Part of a small language model's weights.
Size: 13 layers, width 384, 4 heads of 96, MLP 1536 squared ReLU, vocabulary 4096, 25.6M parameters.
Each number is 128 + 32 x the weight over its row's rms, rounded and kept within 0 to 255. Layers, rows and columns count from 0. Numbers have three digits each. The size before them is the row's rms in percent of the matrix's.

# layer 9 attention query, 384x384, rms 0.191, rows 290-383, columns 0-95
085:151123136095101141101149100107156143153109112116119086130149075101138124092136127127134107168117122151121140124139152091102105098124177143116157063120196142164141115086137160165128136167075115122201159120136102122164129125098075121187146132086130099134201105137096143123080097119118083092
087:120140141175152191117140085168188127175161141115121166150081135104150118155120120175125175102167151155118127106122082115120099128104110126152133121157123070124088209160184129125155083111120118122147096108103207142137126119149183179118081144099130137152104123092127173094137164066128086124
076:106149128162111168134109206147129132170089149103063109118153069108136132149142135153088075145150082203103128129091063094109158118066114099167142116142169188098051111110184119151134120071112146105175118096139119136117142098162205178126037151143094178108088136082074100098113103156144089145
091:115065170083161085114172148155161168156151098114107115093137076144160138124185151149140126158114072160099148130131133061081167083182111143122104135121136176068112114168148122138149131130139171128159147116156080153173128130141087154175138177174156092160209093134117086141079153161114115127
090:080117091083111172079186121098092160100106123167086209139121151103107179044130216049128098088181175123171158127108142146134183084135114153146159138149134145147103105058139107154182203080113154174087146107137072105105161085141157075093171086147145073152130119182162166119163141190146116195
102:096126098173133136131085066143100118056084149134096156090131200082135189135110154125104121097131122114122101140192138180172120101129077133072107110161068073182160132159116103155139128120181133129099186112114181077099124090172159100167150082067102137148066161115186082148177190152134075116
110:152169125173109123133086064111131160096119110149136167149078142089090208114146166066145089123200124171114135116140130154168147111164119142172118112137078128132088130173146086170153154128133150120043154112126168105121078133132178075185105110102175115123179170119160158096156178164153135113
094:156139164116123176163094102163087164119161114090130096129166098195118152048150105079129168139151114113086100170128090119088173113093150157166125085107116115138144113164192098123145197137126164142100071104119141065120109125160188195093116106141102135114093140162141155104099114116091122111
098:093199117166108160113174099140143162067108111135142153123080125145085150139177107105066112179135164133126129140151200194099128137126089175109173113183127072161122095206099115120103140117143157103101129127091168150125051116185142070169163121123114204124163131139083130166168097080080133075
110:094113158125166133153145122119122103126119122108165131085106149136170121079097127149106136172184103099134132131091139129119150135135129138160141104125132165149172114111135105170213130129095067090134196159117130144123199167130135085135130094098120144097164107134112159111101107140127142176
106:152109168109146081139182092159184166134188135149148130129196131168135134129117131152094203130122155142163066162173165118147123141096139172047116176143129120155153126119102117173158124071139111140098160067122145109164094080178139072070097203127129080159137146140098108085130135104155170114
104:179122059093129193123144081158108113114094108103070142146157129144144120175146154141099105140142121145083160201113072154151134144140146130132154089183138139113144081093132160153189111117105167156199173102121147129065170163125110107168123114124131160103147128119157111072132122140155162132
110:090114058093155093177171122099143062157106165132089111149105151131099125095192170129154153174135164123145063160131081137111122085155166126100151159098135128022091149096122088128087138138181155087181117136134134147196132163096142051118147103119112071151134089127132119092136093156094118121
108:162140180131131081144123087124174104111126184146066172095179136112153100141136096121196131095136104137075140125138122149132110190148146212113166135186160116178170153115117116094138172096160198093165075154117155089098109148103107137123143114105112077106118131140115105194121102109119181107
110:125094119104173114112101153142083147187139161079120193163103143118124140141160095112126160148156090043146112179087146146162111104073170136135138132145191158059119152121171064146193157123172093101120080142130145159102096146144080154076107101154143148039125102096090134123074135123174119179
109:122164111126145083152132142133218105138148134164120111117140212086099175109152129101080153154147122151180158116144096153098117121188134216173179105135162163105126129068142157145109102134144134133093103115142130162120009127166146113129148100157140118124095095114074204123131142133159138076
108:127122084106061123170123125156092144120179077147107139187138124148174132134137113120125150118159089115108113184122151115148131134128056069157127148100104109138120143130129133075155105101123187153072160119085100101147152080144121205163160165157087115089103121157113126107147107090129097139
108:115160131186110108080119140083097122174138131106106102179136180100111101114117157147183179128174089119125116185155185089127112108130090115123168130128136151111110168026067137134142142119072126127103144127103120110117130168132112182108107132128076120109131171157138080127177111109101157107
109:157076146155156087141131150129170128148115185141123093087124138114229091103129146105121112098135143109124158199142146105123138164141118026097129125096109153152167092172122088127104115147101135113152180108081228140180171095113148176156120242145100134147100151093084156106144113102178085174
108:115152145106112102184140149144155119173092113104137118104088123122148125043144115102155082166094102120126078108176131123090180121151118124170101133176148119116103111139162090124130123127109137123141192116161157126090136142125140148113116120098156123105106179119123073086147116155140095085
106:082148212096112113163123088134133101122148098115150109122169144147119118107130074139148119063161072080161089072150123154109136121144124148136178089102136167161116152177171191093123107201076139061195085198042103117173143090106164153192171118152150141159109190148119142129107130176104136089
103:114198153136107113160085129146150103093156082157057116145133176100117103088103140086121150127112166153156146082128162127144129107100148082228110117163067118178062076121127106119133135095097101124129110138108110110167181154125182116159135110124108103085121140093143108099115077184129231126
101:153118099097072091146195142096084128141105092149121121168174143112117123092117112132109102191133080117181132151092147156153114119108076124115172125184163153114155127064066104178144193161130158115156143180089129119067124162097128127071182127164118107137101154134154107153100058158089108124
091:108119133175170130141099139163151163159109156065121143108109132127115137177100132127109193089131148124088114088105111169160093151136099113108105114166063089122104114153146149042158094094129120128084118110144199121132112090126207164113049169073148167094067133077143130118139157100119131063
083:181144124097104105143166132118116119127198054105111091171180159147130132075137132119134123155105126120167166155161127106145189111161161139123158157075180137122160113102101117176095127151151138122112119112149102206144119144137066093119215129155153093186208084180146119178111062159102115124
090:142073167095103075146161163107139166168117122159079079145131112121175111083128159161122084139116104130103140157128107114071121123096119093100133116124135163163136073084106146103151096123136179160125159138121072128140111113096167125140151135148164126134167095154098056156117103117135103098
094:139075133095133106122166163101164119148146128143067080142141099120185145119150171153113152121127098199153120114114113100073097098164160153152120092085174121085148140113086140163121096128099139115141151112127074160205120133140121166205179148141121082137171118159092119121122097118065062110
085:040142089153094148107114069123080111038110163141129162109120171158111169108103096063101094110159159082164160077159156164200148123158122120097097119141071097136109141155096122145120111138189171161114125092194152083120101076136167087113130094120138123161162125107174166148193175131148111130
102:088120121194137143104134116167128132051077183131102167122126141122071138169116080100108151145157092110138134060138132131161102175156146125089153142140101167123125139172130097163107122110114122170055113091132133145113105099146150093098124097109140149147079172101141175144170140163131066124
087:178221108162120135094072081107160113165172161098178080146144157162092089112104133191168097128087157125105130103095084149129128179088060101105111167121114083161116141104055135079152108141130105105111158102126190105122101169150099118131140113104140128141109136155130059141172122108118120154
090:105159169160127221136093095101094135127120136137130113194188093166029114076089192101146155143104136137170145101150134175122113174152140157149127155134155180120140159152111105148109131135141109132036113067083165123060097113191192121120151155125123088149085134144151123143122131130181088099
124:091089091128156154154144118109156164009103152151102188160100183110122158121122099162111118110161099098168110095163089165137083160134170155119145118155109121160162124161080117142113159141135130172104168141144186074176158133128172092118163072065153102137095179117181148099190155179184120168
111:173142146154127144138103122170111105147149094122077159137150145110147094176157131176180169126151125172153152155140115179131130150154131142109145177127093096098143146180105090091091130082106146182111121148129111121099241131074152108158199125223137181105111073217137075097219118088100096150
107:120161070067148216142137157141103040114055098132153167095118148101117081129096122129165131124121074115137118101097134173127175138110165129091145142165142108158167137084057126133124097128177155101121146164183116175109100096082125112093176122156053137149127119162155077147176101145156124180
118:178178140121095144104153131160105174100145162126139173186125123216144110128121117116123132102132132168105146118132101063146115154129118167138169135137115116156149077114162165179124132150069201115075121128170119080132112147121056150149108124132123133132098104165127092162072084115136182123
114:113069135111173081127134067136102075092088090189123088118130116120131104199039161179100117138100104108143130140128107128071134108095089139113121211100136114102180100087172068095104169108113186126119203210112091112189165078148118107157127103156118110153113175088105079139175145130082081123
110:191136145135083150079087139127121123172074050171102132192088151139096173145091127110074134153161183120115150134177122128180124142141137131184133093119094115173153099102147206153141155126132200122082146139110109133115162079157121132158146120111150162114139121158107164169171101112063113078
109:195152124089124157140142111128118139158144143118114172154124142155164080093109102155081129110123027103127110166142120075146079169175147089124129132122109122124154135114104152132092107116173151130193139113188193141052134111170121120161108092127063161105075118071157130160161062102164101118
111:222128110205148125086125137108123134163167123111118113065132148133160150131199119118176174103107110094144083212162107188073121140152117192119091172090073108138137147146090107112117065167118152115147126149113096098102095170122093146129169165099174119146149094116127063158066080114139053191
103:113100100128088124053142116100126178158156123110117125104154100083099109138139112164175104158158125151161202196094083113137124107075153112080105145103157117113106149106156109102147099134083128077100115098068109117064089127107063096171076127118150120102144088132077080106162121119137134133
113:136150201103082084112138108133119070132109123079128106101115180128170137141160188126172105142141113084101080131109107149118151126127110078129182119086114112148142110148219103115133153144164190103115110141147163157145131059145160105127100117099133141141169187240155106106143137140104175101
117:144137058090162132197108153096123122145089083182116074086127111154190134115129117156113136136158121133124149134093095132170125105173114165098161152142126126081106143156134097148193146163157118154131077109135140169238090144107092144048101177100117126135162116126121143109105170153189196127
109:123141109095175184159119157097154118107162134102150090180182078102157079089093126152140122118135138111139155117126165151088118198106142089165093127111174131146081152108117180135116118102145159133100087132138118148132123186116094153138147176173132141197186155140157141140117133135201117140
110:162120138116138079138130087109076135144144138136130189135127095142099141154126130125128122179089130119105132209153143082108139095142147156131132084085123140131071113088185203134148149097114185070138135087157121056166191159152119174067133087115114140085070144104121178110107139133133124045
105:120141088189101120180079121169159127084131162107130136118109133127101066168118122147152099125085119124147153124145114129115149067121122113126089125135155094147106096144164127173075125170093077185148185219125061128174180073194159134130135159130159188086089126170136136107100188176129157113
107:124166131180094155128129159142131099135117129144123167107165149136135091149113172063107071135103090175116077126085094109146098160148141100129172121169166131182157135069150072101125103126100142138153144098161110173172095169115135191138087125059165134142124138163172133111109126090113154179
105:164132107112105137125063090097148147141126179095120165129115154113137095122119092101140120139139080111140127176032156101125168186085080121131171112141152067122110142131098107126162014194103109131141099104084106135153173136178133160115179123049139114147118118083190104133147100171074123171
114:121095123127134209106095142132150116098140089105091093112105102130108157084136146115200053134108187101108100119122127127091122042103149142113132143125137066119117092200101130162123145141181107111121147076134107116176078091120110156126123065098167148137149090152177148144118132085150116089
112:120104082151149093182122075148130157077149118135146183160116157085120110063176145140131124078107121112117157148113121180135113112103124122083144082150096064122121089139101168160111136111132131124160096162115179086157162151160124105023111144105214126109158158092169108124124084092129140163
118:136108087096110139106102151117065131137144114077102054132116125140041160157123168112159139151111107066200141101109145095155166112166107076143160102142107134181147107120192128208092124141168147190097098101133178127043159156179066085139128094166155162097118168097120115098149118115055134101
110:157147180132171181137147131117111206145143041113108097163168161086064155123148115168169147126127141113167134104097116135137163196198143128133111125146115112152100128141109172162145107160140162131176128111100137115121141142143131086080127148112100111103114165127157150109169139094165097138
114:153116053157136182137134198119156144090051145171182040129136124129147126063186136130166087159145157083130102130196089147151101175115124104160184080153141148165143150135134120202149085133162146148099162100130148166126109058144098112119070123150128151161154125130127134057057147123111124137
105:187150113129169181149115136081120106069149140169117135163089139093109099124136113141204132119124122138128116108120141130098217083136103159117064166059064152172117187130099153100139146174173141118140140174133175135143104104098117099102080116116127135122119177147113134157084161150163087115
110:053172116159147134168069104121183106106095151154141111036095139078125099157151132199115128124203118126098125096092109062119150100117136134125104167132106105108095086096154091160136107149091117120172143081140133125118155134128121142145111086188067132124065150179105077074103145127129119137
109:150128105107096049087105119245133133129119131143132179101077167101134109171123126097148164120081143106133065072134131105130123157096100114226134167154149178107150091117112134136170139132106123092163143154102124154046158122142148106160098095098106118145120104139122081138141205122122137107
108:080124107122112143148146129136144133163166063132138142195138152136144117089081062154144125137095114122144125117108136098145088155104152188121095107138128083167122093165115080140150197119107132145105070143075134105152137105090193150070058154097173118165130141087171113105125142108116175148
110:093111170177135193082157114133171114112136199146107136138174150144082135127137117102136166126128112167094133153172147103097161166121100117125182164116135167139132126125119138184132104147117126118126169141123118157115154130125138153092129090114121130116163129134128160158059185067125110119
119:171135186084096167152130134103073180176094094143095103139077145100147114100116015125120104143109138167151144138068143106121121109129090159174195155059157143146138087146156092135125190183172126185087098151146100125155160135174151125161138121100096094119069107140152132149122150134125148122
110:119175100142115104136172089130112158172124166138109169126182085104128169136137151119140112131097149099129038102109110149104182152117107121119120078140086113147135111110109125127156122128122131114153119115134099144172093147120128129185131111115094069159135064117180153071091114091116134079
111:152149113157119127115174144130128086169146161175158144112127113239085188110112113095184157132166140145149133091139178131178131106100088127174124161144145192173125148047176080170209191191132171192092106114181164114072106060188119170161105151172140143143114125107075147068148105098098093182
105:138104139087104037115081138182149139165083178106152182092097157076142204067189131138117107075139162092170121077090117181124129167144175156143119146171123126145098131182115122162125129127132096120177089124131132058150103171151076083127148198165165092146160154127095123138098078188121122104
120:120129167115175128162149108189185088182118092110073151139114118133166117065093170113127148096091116152104156137081109129139133137100123142118025133149094132109125068130143058159131096119131177222168062116134108134149102104182133146106133099164159106086128116099142065144148086191133132103
112:102172144109122150136123077141019140145085163098143135127147162102113152174151128070115122140146098120146120132105176094200121125160162155108110097132101089139058138153120112112113077102114096062163167152160146107112175087105107114086143144179112140111113168206104144116102136153109092156
109:086134115121159120173113130163064126086088129157175171147102148161127107135075159159123056125136068105158164104137097123122121149130101180132146110081093133106127153123058102088107141167109122176061107079089172105082140111203122128112169124191139095130082099118137126113154139065152157142
117:116165161153123119173104155111126118091134133096151184147131110161125132166135150174114124190152149080170067062150085107174160123171157139186086142151142088140124105076090154097095146139104109152136174154163147154154080149135110117187127045096103157125239154153071129114083192119114067122
109:097110144080075142057104152112143158104107063137180110096154121103100098141139110121135113144108157124157084121127110113100125151146094115125149078172135137190100122121166155138117112125143164115149136113120141085150101126131152107201135156157134096132168151191156148146142095070101104160
108:121140158139175129145121089134104152133095064127134115101125152141145121127021139134122120171172167166075148126172090127100040139114143136132147121154183141146102149082135169168154137141116161170120116122157117083135103168151102115158098126124077121116088138125133160222158147122097125153
113:165130105183125146147099165073109166158117143094180121105090166126136171180145138131151099142117175099150147141166156201132168148136090125119113111119130151118147126095170143142048159085118125133116149096145094138105118103102146127139161114121161161077114164067125096105073107180120074198
100:143095150118164125096122162157078119167063154099121145130163092094129177081084138146129175131155091100161088149167136123151165030112134140152098179085085134112104160158093146099159159092077146114089118122077067097125084161124145111169121133111139110086122147092060120196145189131134138146
103:110144160121151133135129116142117122147105110120155130144157131127159103066124184103100077165170137114158078151097149107129109119102157156116139118153118123116116119121116133146109123095098132111132137137174120135108142082159106124079121077154192176100092110139122098124083143083146097098
107:172147148098103122172093138121086159118124105172064075090122129091107138099148039090161142059159083079115171089179132187136161184176136119110136122080054158111119078115129132093144109150160137134132137141135152155057061143118141131126117100138133162130164058076151102134217063134190114175
106:146125126078093126148157181187089129148131076138102079120183124191086107158115087114122133117121152116090097127162057101136146105106142154131126154134161119102116108132147128130077134092145093185098097160177023145094156127167168154095098104085135136173125073129119193102110145124148106119
113:160139138117087108096174123118098106126128169093146076138112048097182100157140125072064172189095136037159117156126176082155097108108115156114123139091089161163072150107108125073125107094161139075135126124133104147153144124097086130065053150165107115134144148099049104094136146151099112117
111:152190103126142174154141159072044188143153120109111070127110160130096093205120103077140107170110140116121092110124221122146141182142156115139095133153123122056143050114136115106112117143153108115136166086189110130142099203119115092112172134133114124136182146156174139048126102153139123132
103:100114175090172140130120082115173108112186169151083147110130159092176126122131084159140138114089116084115103175105183135143116105138110094127106095082105158160165147108162097110114208150112112144160161149151107077136155128100093128154124125093137135194163103111124186130081109105142145112
112:137150111126116160128090176192133126125101105117156116143122081143139159135124126128087072118158160144116152150105144142074135151128105159105139161098150125090152118130137071134112108178111092155162101095181127117095131126106202103152144173166143071146141091096116147098150117124103164154
101:166141154117133095074129166087109133122135204144181059132157167143152115176132139155156144152163090126117094137152135093103132057136118183184094112190153087136139109107143153149086187094154124150140093119174129085152106112166195159113108104158108133089093123153100163131088137136193119117
106:106183118093099129065125053128118218097143146155166122086154130115184092148146135152146122173164177125166120161103074067114073130102138086121081174093124102126119138181079071112165121132127138132163122073103161174135127135130129172141163159159148136147089134165185127161141104129135098194
103:171085091175095116161128090100108117182100195101191128083119178073151090135117149136131094095106139146129184154168111173127110161148097113105135170124083071120169118181096177090161159133115128108149178135117149146113129123179160114160134093126132140177105122140148145116151099164090104084
115:113100116128140140080176123097113119169155113096134082141093138132102165180143065135093168122129096182113131080130093115128126182133096071149101121098185130101146149101142120036119147107137084173138113149108183122147070145150178123167149097157192153112095123103150073109167145138140116107
110:091079159170125123116124219170120148106156124120111116090125092139118083094099140106101133125161151129132174116142194103100092051126109112155118159184155173132118131163139105148157132148118181124055095177128088129113140145076113118093124253158105139146113139153091100159152126079081165158
108:116093189200127113149085138073078108098088113144114133080166145114182205120138115110065145122198055119163121197105143105097088103126156112105154172105095151141123174059176125111130175100156134076130158119077102110098216149121112136147085147120097096199123125098069130079135125145130139152
114:090074148103134156104093091203126143141164171145116187115119144145090158137143119136138111150107100134109141120101106108103131087117210154141097115171097117166133067165106102119150157179156145102109084185145160137178156099141142145217098104172104042112149140123153119107127165125128121098
111:091157168110160120147110125136081143144105187107092146146091141146174052150142091142141173098191150119093153136124173138174049130111151062159175143148118098146117170119184093091138153094154143151134122127105141144079157112099180163187123112127134157166108120106125115131139148190151134193
114:199114120091087080102127130150100110123111097123089082105117149132141097102134160174171172124083092116099150153170130121160126116053127101075153106124094145139124148142133092068133146107155149147105123127079106135186106160147153099105156123141113147149141155129135104153150127154121096069
108:156169172130176079133133103059160095125104147117114125152183145101162111157108135109130080128171183131166162093174136138112117159110154123180108117128138105163158167178153143091182091108099117069117149045114087125107132142148188108175182093134091197121150127078097173127131144097104124136
110:110160162111125162154159157215123098056173120186113137189094127106097165128156113169170054140083133177152114098204145176086130108142093132117088131161063175141127077098135105131107176095156167102115144116124166202089131114124158113136095140108087153145179103108143159120093165131110095106
111:147115097097154108158157168092148117136156113114148149078123161123133089123118107143158132129147108097094158129158138114110168107162077111098153058132140128118148154099135158127162133090078182122065072084012140191099176173119118153112125104135123173128140133097072161169148086126103107123
106:103132130125089112098170120107095178136099132072132075115077155094118139113139107131165134069116113092144108156132063047167181158108099139137143130184096124114145088113127180193105072101065143102101106112108166167133144177121164112051153142116100120069157094172120164098161151039108130036
112:110112072124105120168121124131066124154080169175133121159103122129110147101053157161124141160078126128088105154145149173155135161175066147139157155154131098138134148136050146189115111128083105150172169097135122126112115143135126120181133104094130101167170111118134133186142161136177136069
103:105133083116117178135145133056100092157086143167136098196135073184113173112107100103177100113172047124102146119152100074134153086081143135112125095103134099113091094197186154116143111112143160155152079135095153122078160107089126164173081159133127126124153159129080116113166129078104188130
109:149121149119221110113072051135129217184173074107100112107142148132086151111195147093086162146179182162087116168137102100098114139174108161194126180138138113176152095155136083173147107126128107115117091173124153142157113158179172099081138133123179130067163095172088110102141198153062152074
104:159106140135128155120096123127175035117113136096141149120164201174196098118090089123093082120157153106151168104182164157097179097116102102137143095116148170134125156110167114109105120162142166091144103144101172126130128139095138148163140151151104101057115144107163182103147100092045122116
105:138097118072154111156136112178177085099125161157081143158190129114155122171182139140093127161104135118157222137148111061074137151100170021119092143113096145071136130081125129124134132129105148129151138161118112155117163158187157138154161119124061191092102069115105163144136137161113093141